From a checkpoint of a small transformer trained on Wikipedia.
Size: 14 layers, width 384, MLP 768 tanh GELU.
Architecture: LayerNorm before each block, biases, untied embeddings.
Each number is 128 + 24 x the weight over its row's rms, rounded and kept within 0 to 255. Layers, rows and columns count from 0. Numbers have three digits each. The size before them is the row's rms in percent of the matrix's.

# layer 11 attention value, 384x384, rms 0.0369, rows 273-381, columns 128-255
089:130142118123137129146150086120116150125108105127115118174124143166137112111123132109127138105125069157192150082152142122131174149163141121102096095137093124092120141158118122092124174122075136117145132150131158112081079080145073120194147117122119147140172145111150103142156106137123166101141125131115121139115112144144147081086126114156121115104176132132144144157140096136116159145136
092:154148136103119121122159112103144105155132147146132145164126122119127107142116136101137186115142157102154159127140110082174114097172133131099110117094119127097113071125102119176158130128108133083105120106135126087132141143131140180160144143158124146172153115086106138169139138117114133131110115131110112107090128109126104140132115111106141121149138107152121114133118095145105135152122
088:119170137126093124136101142139132152145120106140128122084139084141160124182124143064130107114146104097140141091119139106114145133117103117104143110166108125133145165139165144117123133099108124135121115149115104149159129189127124136143131142132122147112136146122117160143169105103147121159118150131120105157156114150138105111178133127104155151112114119145130155120134125096098160123144
095:092135117112150113123133116133123120133150136105119143120116116099109150138096115165136203132168104102133167118104109115117112087131094097140096140120185151161148121122124122099084147157142120158092106145104156111150137126107146160212121160131087128151155109127135139086119091140134117122152151184152101116119097101134168172114139092122116095144105125147123128158138157109108104056101
096:140152106156112111146120083111106127131150139094109167112056116114132123115121102148096152129091085150151131161121128155137154110091109172121124122074110134141137097128132127101089173080152135115141123135114105113110120131095080112109138064116127122143123087143133089122144156116131139143108118157152191170124138111132114153144101134126070135173129144152084079133114111144150117152132
091:126150159122146131131107133141122111105151100159158132148089135112117108113128134115128136125149082126112158144149135125144163112124117115067107132098141159147182119155114113114096144144125130155118109106145084145060133092133151120140118106123176118141128098127151104081117162131169177100142132137135155094138151153124107140116134125134077139134116127106129096125133102149170110129104
095:116152132137069147119074152139145136121132102127135147149090109127127142110147139074158153086143165125130138137104143119130119138156139141139129101133117150134085150116157118124155115108166140138085144168143168122111114116093103129142118121088115169129079080121139120189137087135208107103111138102134144171093125142132139144118111138156133097093137137074142163129131102148114142119135
093:110097135125132145152127141099119132090132173132149096085115165145126149114120163098151162119117113103136109111121118092133137128158145150132142153126103116116078148172162117147130090118130124136127117164109104130180120176131156169144137137172102094117102120135097075093065122128155125112132115133115113111112102080115122111176135125110177128097175106115139144091087135112124083137205
098:159124150162117153128118143126134092107124130124160129097136116134128130124176137181153152145121144125107142094181099117123120077082182154111143102148109151094172168143110129166187090122063125150137124161101110060176105157108132124142133116108136089157096128155125122136167151152174077153143122140103122123115149139113137128122133145155125123153119113075167129134101107118101102135103
098:137140097153120102167139142120136144139144187092132127115117105142158130143103144105127137113126104136113137128124124116107121099139124117141113126152123125094122129180159097136109136159112126157140093105130042142113103113142111133116102121133172137167132130127118115081133164121111171105104124085128133150154102138110080150141136131126131151119138112181137113130122140152126126150090
092:164103144095097139094116136114109134119124119110074088143102095147078124115128147152131121140159149076133143124119139117148108121122141104149132088199116119137122173132093138106137111133120147162104130111108143122133117126102126122144133120116163124143133173113127133089160143090142116121124194200149094154102134172144137131188157150141160132113126141095095118145140147120170124098102
095:152121140147164146138120113144125129139138114178154092077137101108180130107124107125115135194137136155111129114119109151163117153110127096123105122124131131145119145130092099144095133130163141122145109183106165175122140132117111111140123120150090108134200107116154146059105114151173159144100141085106151107135102148160132096145131121127121146122157114172171158150179113121121117120144
092:130117159136180102148129140128141109080166170178131125134153132191131116142123112105108106151135103133133138111097079081121103111153157084126089155101105104139145149143148080137124158141115146156148117149098137137078139125144144109169154165128127148155119154089174105129138144131117103117151112148126100135168103106087122058089165111116079106112126166172152124128084128123146127089127
099:102125113124148128104062107156142139151102113135104121142151138088115137148126125104108154137103172114086106120142122161125138155122116080128130143106164170160116115155173138122129149158123113107144116159133156131141113116133121143105130120107146158133113114118118081166127143152114125130122133172116149139151050124095132126083146125121143133144126133118123082145187117180100170157055
094:145151156104091143203124158118134143114138147078171154096159129131106106100120131102121176193129157123146130106121136124114121140125133152115169054120142085113108126119133156090148140117092111131092131090157098121123125155113117111117169132106177132116086142122106106139114124157131144126070124147163097122150111113111130178108146144105102115150125110120137127077154155134143118114127
098:178152123164147136163163110156132127135131127110138129134062120118107125127103113095148104126127121152119127134140083127138083111109119156149142136126178117122116121102162122137123092133131149137130094152179110126149124078128103111102141091111123083121160101103094119097078142115091128145129155098111109138110143138095141131165116143127188127133130131118188092146138118176115150125095
094:132123193113132123186129147141111115181138161164132147134143119155124086113166129177131149141141073163113145140103108131117159135129097137119122182138116145121134132177150138134120111143129112128108153144164127096067105091144116088099124141139149183154119120113061092140094094150169104163130117099111162137140122133105144145121121113136095151094118121123111105122129146173161133110089
092:115071088118104151182110132149134153139139120097106082145109122145149133139175123116148110184125098154148156065114135110102084133144208150171157111135141102095135164109108142124113136138118101134116124148126097097154128128172117106126106112150116127119099104123127107132153139093164105103090151119112179133141120124097104095185158110099169110090098140126133127107145120136160167130121
090:077126156145176130171144132114143137111159111149080128169132136093087127129138114138096114135159155129138145164130138113149151126113158121121139103113069142084097132100130166093123163114143138133141116146116134123121126157143126138141114152113097116111105132132167060138142119106128130135148125133123121101118167131119137154121141146099144141200139136082157151149135134100132113163128
096:129198124136158135119181101099149153071175163112109140154156139126081121131108100110143146123117108137154115121113132118138106139160127160138188129153121145114148136055100145123137131134112151128123140090117113143123131133148158093161125147143104142147103136168079077087117132116119107125122097116145130138088126093103164111103130121111099139147135139172102094121160165137119106107085
097:136116164099178147085119126141112122108116149098126128100110136144128129122108097154124082081115101097114118164108129147120064126130099133155107125091148117098119127129086165151149158136132125150157138136127142113139109089083136111090110127111152201136124126117113131153118092109132150147146120174121107121167134147115126125156111129103089156157088136178108101081130118114171141139116
095:149123131114130136075117159108112110168150129160119106163137101111136122148113136129126164140123126069127117110132116135117152084074125102136144117113154133120093164100111149137110085106099126150127140129118113160154123144070095129122141161128122159092148099147106123141132167153113138134129169135123154204109070143156132120132141128150118146142102108103141116143083138193167107127118
089:126119136137157116120164142166168156131167142160114115130139145112170103122113143150130075099139159159077133114094117159126096141145132155130102120111098090138135165186127137102125088144145147171154159088105154118134100193084149127108130177112117168109120142155158182096122152117085158168134111141117096104136130116091107128134103136160116105135163104160126142102073141127116120118103
093:141092130134137116167129132078113109131126151139111102157137122129145145143084104138111099129144089133145097153130150134147121151166106139102130127071087139131130128132112108123135130109155135166081144149118113120116137120144184128128124109116136117139149072108141126137113145159114137092173133149120150105115153098119153152109164122145136136138140132107149089155148109135091139189133
095:150139164087096148182122155122154189109123162096125124079127133166088087164152147145132110161124144141103123131124095068126082126099145148123167126178106150141126184121149105136124132165130103117126107145131081137101115129141128102112168133126092119118078112155138138084123123145110090146124103189095114094140105121132189104088118120155087098161112126099159144132177157110122107131152
097:119145122129117145096133136159137119117106116132123111130113108098120143135129109133147116110107137135135109134143130157148117145092112186156147118143148102146149107124062147128149172108119108108115156136123112113123076132103116146107113101106115154124118128149143157152089133158135163124133146114096088137140138086184196132127158120131125117123164117114110114117141125119139098109136
097:113121134119142132113142127100121098113084118182133112203085160162126117087120120144158117098117124135145141133128164161137126137107145139145127145124121164108135160138120141087138156111131133102104100159168156124160119111088156167142155168140135105108098130116159111121128128152167121132122117096162130144126149153132133131110123127112116111109146107138110143074146132146141112104108
092:089150128138123149109171148111091156132078165137139128096140116162133123114138157138155107123118167143149115121129147117127112096122144114121180129152179131124150131144121124107173108132135115126151141087142105130103115137153161132131108127115145114115175098120112103149127133109139133126136112141135087095134091123119071152101163123118140127133081170145133145142122145106165144093074
088:114163148133085123130146093164137129092148113053098116121121092145124133142112146143134123122150153120115159125130118113161102125189119117111126069109129154105148185125119077135110123110137127130110107116165121172105085130120124142158121117123117139120188116115196120156189126154105132112133147127095130140154169141126129143116159124107126119119132144148151107121098111092141122129138
091:093119118124125107135130126134129173122124143141080122205136098179123131150115124139115118146129162127176126153171152143126118104128110080116107110144094138146088152113132152120146147126078110128139134133081117153188143112118132146165096109093063122133163124098130140103147137121118093098157123144126105136103115140144092156110139109110132112171136132105152092090156161179135128117138
092:119163132133153127144109135128126167155151082124118150088102155092091112096108153079108105144125110091140130131108149131120169111104176165121086171100099167104067162118102147113120122123143089130125118124095134130127108144127094117156133176125104108109127146111139108097142080111115110158138147159150149119193093156145129134113166147110086148147120113116059164116095137183170115137175
091:117133118194169125065106086159120143110136106121178116143130094123177086115100124116142132070160129091158144090132115148129144137125168147102131137111104107122181147164124108135097141171134113147164144096148144133132164082138130136143156099124163187120155119098097137086122130102110101131131114110112125109153133110089142112128108123117090148095148111162170130131114125104111145107125
096:132167100154121127101085135094136133120077104125137136146119134120101112138112110135116098116140145087158111131102133193091112122151110107110118105101128111111065127065103144144123138142102142119137135136137144139154129106086126132130141091172120111112127163151118112168106143171138131123117143126108143127099102101088122092157137138119117115172083114126187122130152104152140120145116
091:137104140100160127109114130103142071086115156136119140129142121097142126154164108162124149145122150153119127127121134102128111138181099092133135117132122143118086102149121124097091171111132115119112133097105133118112153135176129134129165199116154124120079163128098150134097100144166083143169126126123117130145147099086180143126108134143083108110139131123155110143129154163100127124140
095:154112105160106160167111129094130174152143118162127105116148119108160114082122140098140142109111113114143147172143132157079128151109087167140124161097117129123177111116163115153122080136130123156140133148107149118138074123113146106105143088147083133101140123114084098114126137112149138127094147141151151149064133167150165097153154119118156159111087156127106158137095149145126139090136
094:174150144121114141119142164154103158147107106086116118117091128139127138093129133134139141083130133107152113115151131147125143140062104095144152119186125087110118093079080132126130109137125084110118156139131157139193104084154076146103107115115111154109105154150092114182078106125145153112141095136121136145150155127122104132137079117138142130168144131129108153120136142097155149105171
091:108110122142079134179150128108121126120142126125097084143182127077156123112162161146139166150149134166134077170135124125140157094136106104117116162110137120139126121129140124120115160102124130180114138138115157130159136072139132126117137131141118144117151168120112098088096146092105147142160116087119117111131155173153138089122132129144103103155140118138083115139130114154149117131164
089:156105141117149161107138157126093137124128115129158103053111117132128102153120145096161094126109147102112087113068115131137111099140155215131144112120084123126103120107144155107051143132120152136149131122135149123177135063053148130125115128128117078128133124088087147108127112107138119107128101142114110157128147161136113159132111128141152156119137114106110123180161171149147114137150
095:109117123141154133121162108108135109103153131115138166121117104097094116137118106184110136095127097146161125153162122113121126141159101113132154145133091128151144135121148148136112134101095133135153114122127069105168145134050141139124167132126115147126125106145084088124109175096095161136136114138139128126114169129120113160051129129112149122159082149159132104118150134093138134137175
093:117122115130138102148154133097164073100141155122132084115130124154135174109175126132127153132154140123129134094146106163117111077139152118107112099138130117177140107139159096108128145119107149130110130128128151149145173152136120123112123133124100098134156143089114112115107144112105136121088143128167123141095152144140110094131110123132173128091161154140072130134113102103166129104100
090:123113085138144153092104075145127121112162113094149139120086153124157104100117118099189147116120136151146143180118145113129109124159132113136152133150156169139106097082154158114111133134127114180170157135093124162138089136125118105095114099117079111112123147117122117104103112135120084119122145154125128134089178133140184145113138120141135139139153137096051148111165125153166140095144
099:145184129173137143133086128118103143129136154113142087108098092136125130132139104128118082121123101131119118135104118115087146153111132147150087153135068130165097141102110142152134117139106140137112139129123161108097161118127126125112129117132123165128113126108084082112103111120146114138182166146142127172131082123151119177109077124134121165159096108125151113123144123180145124122122
092:122165097135139110154186134112132123137121100157120123075151130134124156106118131121152150147108134137127134145122114112130132129139142115096065159158146127145149091112110145110133150139083182193126110111143124136095115148121135122151093099128140082119088148112144129117114181135064137173130104115130133114101106137147105110113135141101139180149160126114163127090130069088126166153088
095:156143078164140122146138091117134150110165147089112148129139092117147151103129121150119143101104117080160130159087170102102117139127117127140081140136117131149138146108138116098139149128117110141085127116178159163127179114140101107097127118110149176142149163113176137143133113159144161106143145113093081149129131151127154161139124118097069132119177111133128121080084116142126146133169
093:121128114117166126137130151151121079137115136107145087107061115052172125070163110106152091104116147177150107148175122125103106125122179148125136140131157107131140093124142142123120128152136107104108167112158132129097149137102124128091123137117145150123163131105107091147121166123139127141138094118128124153104125121136143160129112120170148149125146116116073115118130114118164152151131
091:132107147097102114124107080127139083121118128147154100131121111134133143106124134126141125120126117143127167149071134150143115136137123128115133077110132148128142126150184148135123129134131139150137141155099143117121157124157159133102129118113166160136166106151157124114115117137090137125125106161151102178087140186163158168080126121145138178122174093109132114119114111138163115118119
094:141103125168162124095151141088129135151110133148131132101160124147144150166121165137126155138129135135126135093164091107108148100109128124125127139119132116139164131122137127114109145136173126148176145122097122156178136154144152131149122119130159140141149134170098106143170123131075141139142138139124122094194144151110128145122145132144093158128141150131106157101097110100087110154133
097:098090143117055154095116122137117122148121130088125118133125170126129138132127130103162128141164109113100111135109096140106121131138102167101118114114115102155169153135143149094129149113124129182116144166089136129135090120137153099112107102115107107122146169139108128120176141111138130113120159144135109125109129142136137149117146133148138161114135111132101103102145128146091111122156
093:095102122104066127150108103145115138135104136150121114190103121111104106155131126139129136163130146140120111152092136126132177104097125110119143084149118139123108168110115152147174196123133128080122128130126127135111168115122111131141110075148126077117160150143123126125085143166146136089128144139167182162111141121149132139098115129123097141137132130139097112103130103122125116120124
092:152115127123134124157094088105119135163111157170118111130129146120152177154112096142096125151130081120128150103139099182143147134130103141108092081108173086159093123133155099129114171072140130175101159119163139134134145133136114114121095106131099130133126120144076117092116056141132121113132110138114100148108102123141146128160117127146130138172111127110126131116112112138148140172067
092:093156120148171139110095139152138115146125106109102150134165144114114140125124132152146122111138133121146140145129126089126109126123103108112136162152131169129128104082101159121125144124092073130145129153148108135135126058137142120114140139126136156104155152132107101081077170159120107117144097169142136151110116144119129195109120126137176141141141099109137090141125139148141129118146
090:148123164141069131117089174121155149111130175154123085175108123121152107113167136133145157110102145081118085132090091115138112149109147071133103146132157124131143110138131133117084166108108119083093121129147152065126126099169124159114131111174122169146119108120073153089137111165094139171158131138137099122129119166177153127145132121122105133102113131142129130144115122143144138131121
090:104149111154129108136119141149131132101116138157114145061105121122114125175108138131107166139142114178146097136148119158111108112166116133116125125163170111160090157129145130107113131138082105100178129093097103129130148121097103118113151091125082119099145122141127067153094134144075142116104132112162180100124134116094158126166124137133129133173122138180134121093120128117112117119094
101:123091112130170134091111105080126153156167123099143138118181136097162155179159143149140095124123096153092150170149130142100147108166124111121110160121136141112118095130092137122111156127150109153145121177129119132150063106167158106127124074134119182127156113141090089086148130093112106154111118182128105099175148119080104148056126124112102127166101142126147126116140140059097138155124
090:119149128162145137105131094135142162099098096102106109103133106174167118113110124133081182118107095149117168158167119142114116114105087087124115125108099098144089133162167104172118125102142149153123131151131106127145129123137114089128126126111150129152182149121154140122112131168138132081135136090142131177094153149146119062174110125126131092154078131117120111121108132171152132124137
095:155117131107085137151167087157139129139097126078139118098113146144078115138123157197068134203143134147126115142117097089162116133129128140149139152152099169143108147159131148125080117158149134115134089149089147137142160093092109152121138139147102121128058137173141116125090150081159125111131147132110139091129129141114105097138133114120074139145127143111168107140143147120154107146155
095:132139127139159126123084115118122091112079140126124117197148128112118129109128132118134131161105146173100156106133103130129148169079136143134129124172127135106119142102146141096133140124168154084126119115133126142132106105129142157134122095126125123117085116126131136095166142157112121137105129059159127116130156105147207126098134155097110129122146110161144128137150135141146148098145
095:157125125127142127136092140108119141122156152152129145136137143173085113119137119090128122117162179116157133126131121144139113130165138169144122142094114136153134116122149169090150107108125130120139130119097107118149127141099169172164131127129152088079172121168104125105122108155119116127108135154132110123134144097173133117145125120152128119141172143122173122150145138154084119117137
096:153116137088148107104083151155146100130121134119121124108085136105100164145133147109099102133125107124100112161159139149129153153135158158115163133090131135152128062119146137119119135135121124123110133152098125159211120148149117144092085150176118141129097104170080208145123133101103084117128110092115119127168132129140096184098125117118108147099154162096115144070095124138121133178101
098:094140137122152124102127151123111101080128152144108082136088139172139130090124157109137098101152094105153135130173132143110093133123132095136140142100088094140151131144130144084133176122149134085118143109132149116169132136090145105167162181136125107097123137087174140168170155138105148140121142119145155127116125131070147101151146126132088122114101120114176135135121118127093134098094
094:124109155141115129111119145085141169090160117140137106112125124129115115089136164114113123101139106138117148128121149111123113122154108140137085163191132125128100109172133144118086141132127136129108134159140171120118101145172133129113123156112135113146138092082134083121137152126153100106112127121120146127122163120116058130146130103124097153076095117113136096093161135170154131136106
090:120122129085144132131152121116129121132076120112122121133143141163088128151105104157124124133139151115124130137129157166152145114084091155085143107145069119140135121103128171159143081134141143144134133140108124141162123124123196115126130110125114098167106145139175085127134149142121190111083146186140091154143170125095107101143167116154148116162114113124127080112163153126158099111076
090:147138144107105128089165146127158124132099134138115177069124100094127136124163150163130151135129125135125126157119117104135133123104129140101131145116191161121114073156154175090070132126141125116146104120088118134122114142161164101129128137131127130092166129102125126127121171138117095116108122158142149092103095133119135135146129122145152116143123108103123137162179124113133134139085
101:116131131121129111154137167154132145160158114186152115130110101142111080151082125095157162153114164131100100123062146165108117127119139113155128108105186139148110135089082151112127126137117134134160105159097121176104098126134162119140124138132107185137124106124119129126159170110116120149121167127106150116124127148102172134098126120125100164119116118164134131125177134144153125123122
098:119133136119109118140130174124118102166105138117127117118160143126127130157139119111117121140108149180110175156113154142159127103167127148130100114079109162137157139151140097097149161114097136144150086095120080140097145161123087137142120160102107121144170131112080141105158135115192096143128133153116091162142115095094118125129125132126097137105114100110147136117124110089156119111089
096:125102122123081158120093101120100137111129146153127123111070101143146093106125124114130101127099118113122133137080180167148124158074120092157118128137090125135128126146118127125133170167169121095132112128162145139130138063129133128135103109150136137154151136113135100127085083122127164116094152147128111119128137095168160127100144111132087122101138149141132066082182117116147142136122
091:085132140133198130112141162116089098137138121114120146141139098144127187106154127143155130088106117124127110135171107151139122121072122076142158122107105104134117085093149106156167133085144165159146116083103161103124149154097138122123133133087148102139092123119176163182158090124114164131112139135168076145054170131162112136149125148170115115146109113075096131143082120096162151140126
093:125131149114094113159105150154144090129169163144139121116182122125167144121137126098137139145125151130142081131088155129116158121099119105109091146092126131099191114147117138109182149111111136122110150126105136099094133110130133166112134113147096135173125130129124141107128157121109168160122119067117096142100138133131137131136120109150119094126127114132147183132087130093120135141123
097:107098106139100150096166150103147141128116130118110136108135121162112120150125095139158089136132145132132138114132155108124169108114120130139143127169128151117142154103099168085097117185165133087133125192143116116128100109140140139140135139117109100121143123121125099141095171120124109177119142109086149124163130120147145156144118126127143113114131132113136135167100148169073101141169
088:156160123113155148110103151125133132199116117119112157137173109138121132153194149118141129130172118105163140126158139117106142101112116123120131103182142147102154083128113078113111123139119089124130122182157131120105100121172131135154111129106164180130145128113124086171096150116144123117141147125141140157123128153173093098130130116115132112142133171143114110153109116091169118086082
092:170103126175109132218186095139106122136084175130121139146118119133109132127198112139159124116127097113125127136140147114159118100119158098128135108138140155139136146109122129120109177106123151120099108106120102125102151148122122110142124096153118112142068115102144075086131109131169159101113155113135117171099117126115129135184128120114116135163145134145169072134152101153153123092109
092:136133117126120134131154163117161108089127100156110145090114112118156144146153132161135104125107123182092107112135107135120113106160138155149120145153213146133127138099157104145149096124128125122097125181168149093197140085109110129121138128147110167116116112159134145117137131087100141113111130157144108119178145157145102125147129131138123129105115140143067099146155138134106119134116
096:123116135137176143160087147136127100124094138120151132091105163104101144123130127153091140160107151139111124134137158122134132128132113113123115126128130141132123130160092136100151140106143137157126111144173123175131139153124130157163118171136138105110100108132126093088136115119137144142103135171126126077121153158111161125101154124113056134171144148075161187079147135182101166157107
097:144139113139147130107143134145115115088129168096148128073163126088141102106104110192115085153128116142124133165128128142131148143085093124114121150117117124137145131135132120138130131125129104130137132149127132139156172104148134100112129142130123077143101129145156146122111135132139143102105103091154075094089168115136148112119114131147132123110129127145090113093133143107113129094135
094:168139152123161121092135109108107186114115132154115118115141101079092126117149109113134094116138165160133089124084091105135116125169133112144117139135136138148158114115152110107068157103121124196120140144121129096117101111122153126144113149134097114119103087130120102126148061150126113151133131140117117126108127137117100152120141143139118122125127128135131113093154153109131099129135
100:181104121085162133076095118156140169144101106126123116134134142158120161151127094156125103124101118081126087152112126093152104148117133138129119145183164126108155121115120140151097125141152145149130154173177166156121142068166129105139130117105098091121165110164153149117097130131091115095140112146122154092148113093087111139165118146138153159158146122115147130113139142159101132124123
097:104086110139117120184139121113115079125150142075150144119098124126123115135166160145166120146105111115138159133146138079154174123114147119173131112189090095117101177147132136139109102131139104136139132095183118128111100137162074117108146118151069115170111161129170171195120136160089146116128129162158140172108093158129150132090128126150144135117158124120141105165123133151177140134177
096:102120165139091133130123131132136120109092139142148120155157185171091111116111133171142128098108151146122132103140134114135083120166143139135142185103155171133100149087122169120135104111148177112109077100138127095142141135062164125121142166148171109122110139136153183097087121131120136100138114128152149071150169143130125115098114118124098111139109124119148134157133114101136136150144
094:123138106169162125126109118151124117128176130136112125131101118074129138120106131119122071103114132136137122151141115167141147141098108140124121108135110088144112152103087123163136148144116115115149162060145146130164161111202126070106146109139063107142198144139135135111152121167139107131128125161118080141183112141156107138128132120095145140101113132131160183128119166058087118157148
095:117136144096160115114105156153143136169138121153107172158151119129127097146119122139127129131120113148122110108084140147099127129073104098131167147106110151110136127130145186119101131134130104126103102128149156117142098104105148138144134147138120126163147103137173175174123121107131110131125149158140140110121161153113154124144114128121152094102130160150095148118161125103114142212112
097:107121158126151123096098121120104085176132152075131137132152128065096147114165121126137149119100136080153131124118117118087112171086144191128099122081094130116102129134121148122130166114154121090150153167135165139090092120131132141139136141122132062106134136109121140135153104148128123142132127143135111112138131163094180155113160137109115117128094117107129128086131143202140136143135
092:129095141105119108126133131109117134092106161091134141141102111119107104135085131155149147116156148098105123102097087121117125114167149181102117127141148180136134159144118119087105119150155127105113123152074131158127178089119146179205144146099140157098150126123126161098133136156099155107132130175120164107150095095131165179113102116111104149139123149091136107139101124149143103123144
096:139106132126135109143116127099145088155131170120126118136150130144134142112093144112165125142157142137132118168143070128118147122179130071123107121139134134129117133155136151130147150142130128132084123154094115108086079091186151088124154097153137108110146106115086067102136117163128120167122129156138145152079120124125106120097125120135155145099130121089189128106170116110166169167085
096:124182122123183105166134142165136167129096145152131125079126092160181153135105109112137162154101149115116119147081139154155130089119151069105127132127096117121142173141120115093131143150139134131121129112088105151100124151125095142143101138111197157126126125115088123107115151161172091125089136172122137123110086111102086121155111145112130105102167140098141176099113144094110119101124
094:125085132117146126159101117109091158077134110134116134118123135156133117134163095151122088118112114135104129109140141127122094143162103083153141141156116100126136121133147140115084148136197150111100158051125158125146131172117159071118127167141082151146117119157138098129130128135130120103123107099107143083104175109076159127103112117131144118119131135125145128151131151138094099088101
097:118107097126172147089126106140125070150092154058102152142137109112136128165152120161110105120097145143164091120117132126140110117099118163156137101151116131135152126151128139116150111114134126105140132119124107077098139110199122103144107093101119087139178136143097092120071166149105125115085118153122151122118119115163145146138129121130128120122154101165106116139138168133086156155153
098:120114127096125137113135107115126153127118136124110147114107151120102127134122118111140116117138104141107142136128139146135094121102125130115106098212172141117139113160165122167143136113132146168118132100156134164138166112109118069153131143135080127127128126064139120086159174152115134114105113104187209131115108120104080098160139110125093140129098132155134121123144110155099181159142
098:098143098171142134142099113100170128160105095192114145157161127125165100087145137132132182110127117123156144128129125126117157141163091147110093136150083155141171070123180125113077123099095120150104124120127129142149123108123149135170139137140099081148145087123093135093155137135128137125120099104125165097142125145114104140139139114098111104133145107083126186187128150115141129171086
100:148105117120120127110183111133151123178120110161165176111112154146135111129136120163159133148130200140139119114132080121137143101077134187121163136161116146162092128140095127140144066124127115143141168154108154137138144171116157133166106153123140110151104099157147157113094155152140116116111141111116126143110138129157135146108103130130105120117140138163126136169110115108170133097166
090:127087114155145141111118135097158122113138100133086108107101092137137158098103145128090109125096072099089113151144144108127170131145086140133120126129122113148101122133112110170100133124122123180138125123076135158077113100049159111136151145084161120103180094079133131105131096153160178109124135176109129121135160145135097100111097129134137134077109128101117122103124137122143119078150
097:145139131098099111137103166070143100191107133120122149111128097108117127121154134123139131124126136084152129158109140130127123129111146132123130146090133109113101108166141110120139137099139126140107119173102090135089125158171088137136142119127123122159155135117073141141137123154116130134116129172101077113110090137134129163130143121101096120111101146091186150118138087093126137129103
097:060106133105161132137131137153105117115168173151145106168144158119122091123095140106129209107115102116137139101117126188125125138107158129146132093075085107126174108121095129164150122119104109121131138098134103118124126131078145179143162152163116151146127130112131158166165110104138139134146132143148083134127152110126133094155135117122105116162118119177121127141136116140140127132132
100:157076130131098136100144081132098101087130124124143111160181151119157114158112146145102182111146120134118127124171129127147168134138122133139132138129150146142128138132137101109115164126147134117124099110113118140101117161132107147173149107193156084125090136133145110080194106096107125123133118116128111151144120129138128100150154135103083103136076129120163128113144111175188128205127
093:104111140151134112160140115165134088113145077078090110167157132134112146130142108110095135118138123162144148136175099189142111155156128126137154171099143108122134104109116064140165129113112141118102153107112145096146148116138148151097083143104172165147102131099088146137153138155147143126147098106128067135110160085125100129140143144123102088117126142124142121135117138160109159113102
091:134163104111120139161126116116124139120145191116085124151068086143121135117144085139162177148153151108114181106136135134139121135161181124174135132140167134119122120118153096116121115153139108122091153150120117173165165173180086113151138166122135152120133096113132107126140147122129111118088149160126120099149136114145079134110083135138157095127150138179130103105146125112140153151177
097:146081139123107126126166116142142125137145160116127145120098123113106140147194103162091134135135140167153125112130085138144112111128112133167110167103127129149149126131172135131079136134149124155137084121113109094112121112142138160149095152097130123112082143124085114066150111130140126129076106121138085129090118091115136154159122135127111127108122140115152116120130139095137161114139
101:088153113097156112153099108113128091107117118134104104153144182160148120143092137134125104153137158099141177125107145145131186177131130113125126138163109112136090045161166113138119094133141164139134160104147148117077139096119152147113142116150130101140143155102113111127152116131140129149128123108148112098121105133144082129153128134116165153068139115140116107098116148111125106148146
091:098165118105126141151078163171123121118074128139130111146188154139143149154137148111131110183142109154186106115190132089111138125134115123160101109114147127113102123131138100115165130126124103147129147191110053155112146137134132144142122141153189114116085101117123131088122144126163101105131131107120114138112125142122104114145147125111114097132098105117118118132134108159150124155131
092:164179104128114144064136151141147156172094134120116128120159106154135093134136148141138085124085102166134126153147156137144142135122146136135107133069093108104095078130084132120134143134133142084121143176111152124118148129125126113119102115145110150142107091114138120139137112144116160075130091073157141168116155126144134099174126120144157153140147130148102116163155111176122141139095
094:129108145120117122157105128148113120123135135127121133139137124123147156132147098107144126188159145103117152138151105149121114112120128126140118121127096142142167132091135117128191154107097097157122131174110144173163150166090113150114131088083157134090131145156133160141125130162129127140130153146126111086121168102126146155151062117127121124164133141091153142109096112096072147094140
093:144167114157151153112068112144151131093084100125121138131121126135112123148112117153104101106117099115152141172151130154152148141153113144105113133097083090105118131094123107135148133111119121146139151174141115146117142124122163126098118069128145148145118128117107128155068145160115135111113152131102124141163150096136114118138122130115110128144110138114150132090071107142130124131128
099:142153152144159137089105108122126088111122113157120144128123113140147136100140109129137196118120159150121141112131133135120080158188135166113119079082137135145178120111081120130181103131138122150120143123108092154091154209143110121141143118136141113133126129160138121141113108158072141113107111202071083153116094105159143117147113114073124110114135108146153138143160129099112092098109
093:171149137133151129101102134136099148135166150102136133132120107142096157147120092124124141117124072145105177089104135134121110137126160200112089095133122085114110127141105135134108109108086156122138158150166118124146135149134094149147102123070094133110152100135100112116154131111111141146139138157137131114137116128153115114119140124122173151185110153134123151123100100196162113098086
089:127152118124100115111147139105142154142197126129145135098115126119116137147130124156105142094110109128106126102119100121135103143141142192128104132141124117139130101167093102128151156156132131109109129096133131124124152115114110164160133138160123136150176110130156137142113069109127102119150129100125084144161176113155154159131108134123089143107151126165094107123091132098128112109182
091:136086145167118126067140127081141155152101140136129089095125102153173133112119149123104112137109120164134189153128126108118127146146106102150123113098127088113154135126119135132101112118156148115153121142121128149080115140149107091099162105145136152142123143142160108097154104141102138169162152197157135154140128148174174121082141122137084117131116143138114119117138115068127114085153
096:137157139140148128190131152121118074182195142131145151129135096137154106114128133114145159145114114142161125092113105106102126118087102128117117144130116140119111135107110139146087112109120140165112122166148094129095073117148143126103123173102129089164166115104142144122093137140139149130105121125125131095141155080169127130049133114104120091107111130111124122144130111071122156154103
093:151105140110127148147073150114140057158153099100148087120165165098173140137146140084159118187104106124151142139100147113167144145098131144147107116121073173123126121114102114129140137120105084134127123132145132160075159136128109160141153146091182120113152093128109135083087138176096109112130116196151120135158131123154120135157112140105114135077097120130149141154151104154056131118124
098:149130118160156140141096138092161128145132137142147121184137142130156138151165128142113133152132137105132117147129138106118125127167129135145127104106118096161140085113144157151077154109141126156127164103106111130119131100121144100112115092131121095149150102132091171093141078115077153123151103165118163078165119105151141101101136118146089124168087144085132136183102131133122119175155
093:139068144139082140192138126132128155157100162123153118130184164110115142165150141136111111155127114145127139152150094114101124111080125138151104122107081103136163150144097099122177145104128161149160111154091102121108120110120104121157147148145122126125127154166096083068150097175156141141142118165133129123111091125172081077111130129130084124118159126088136125113122105132166111152111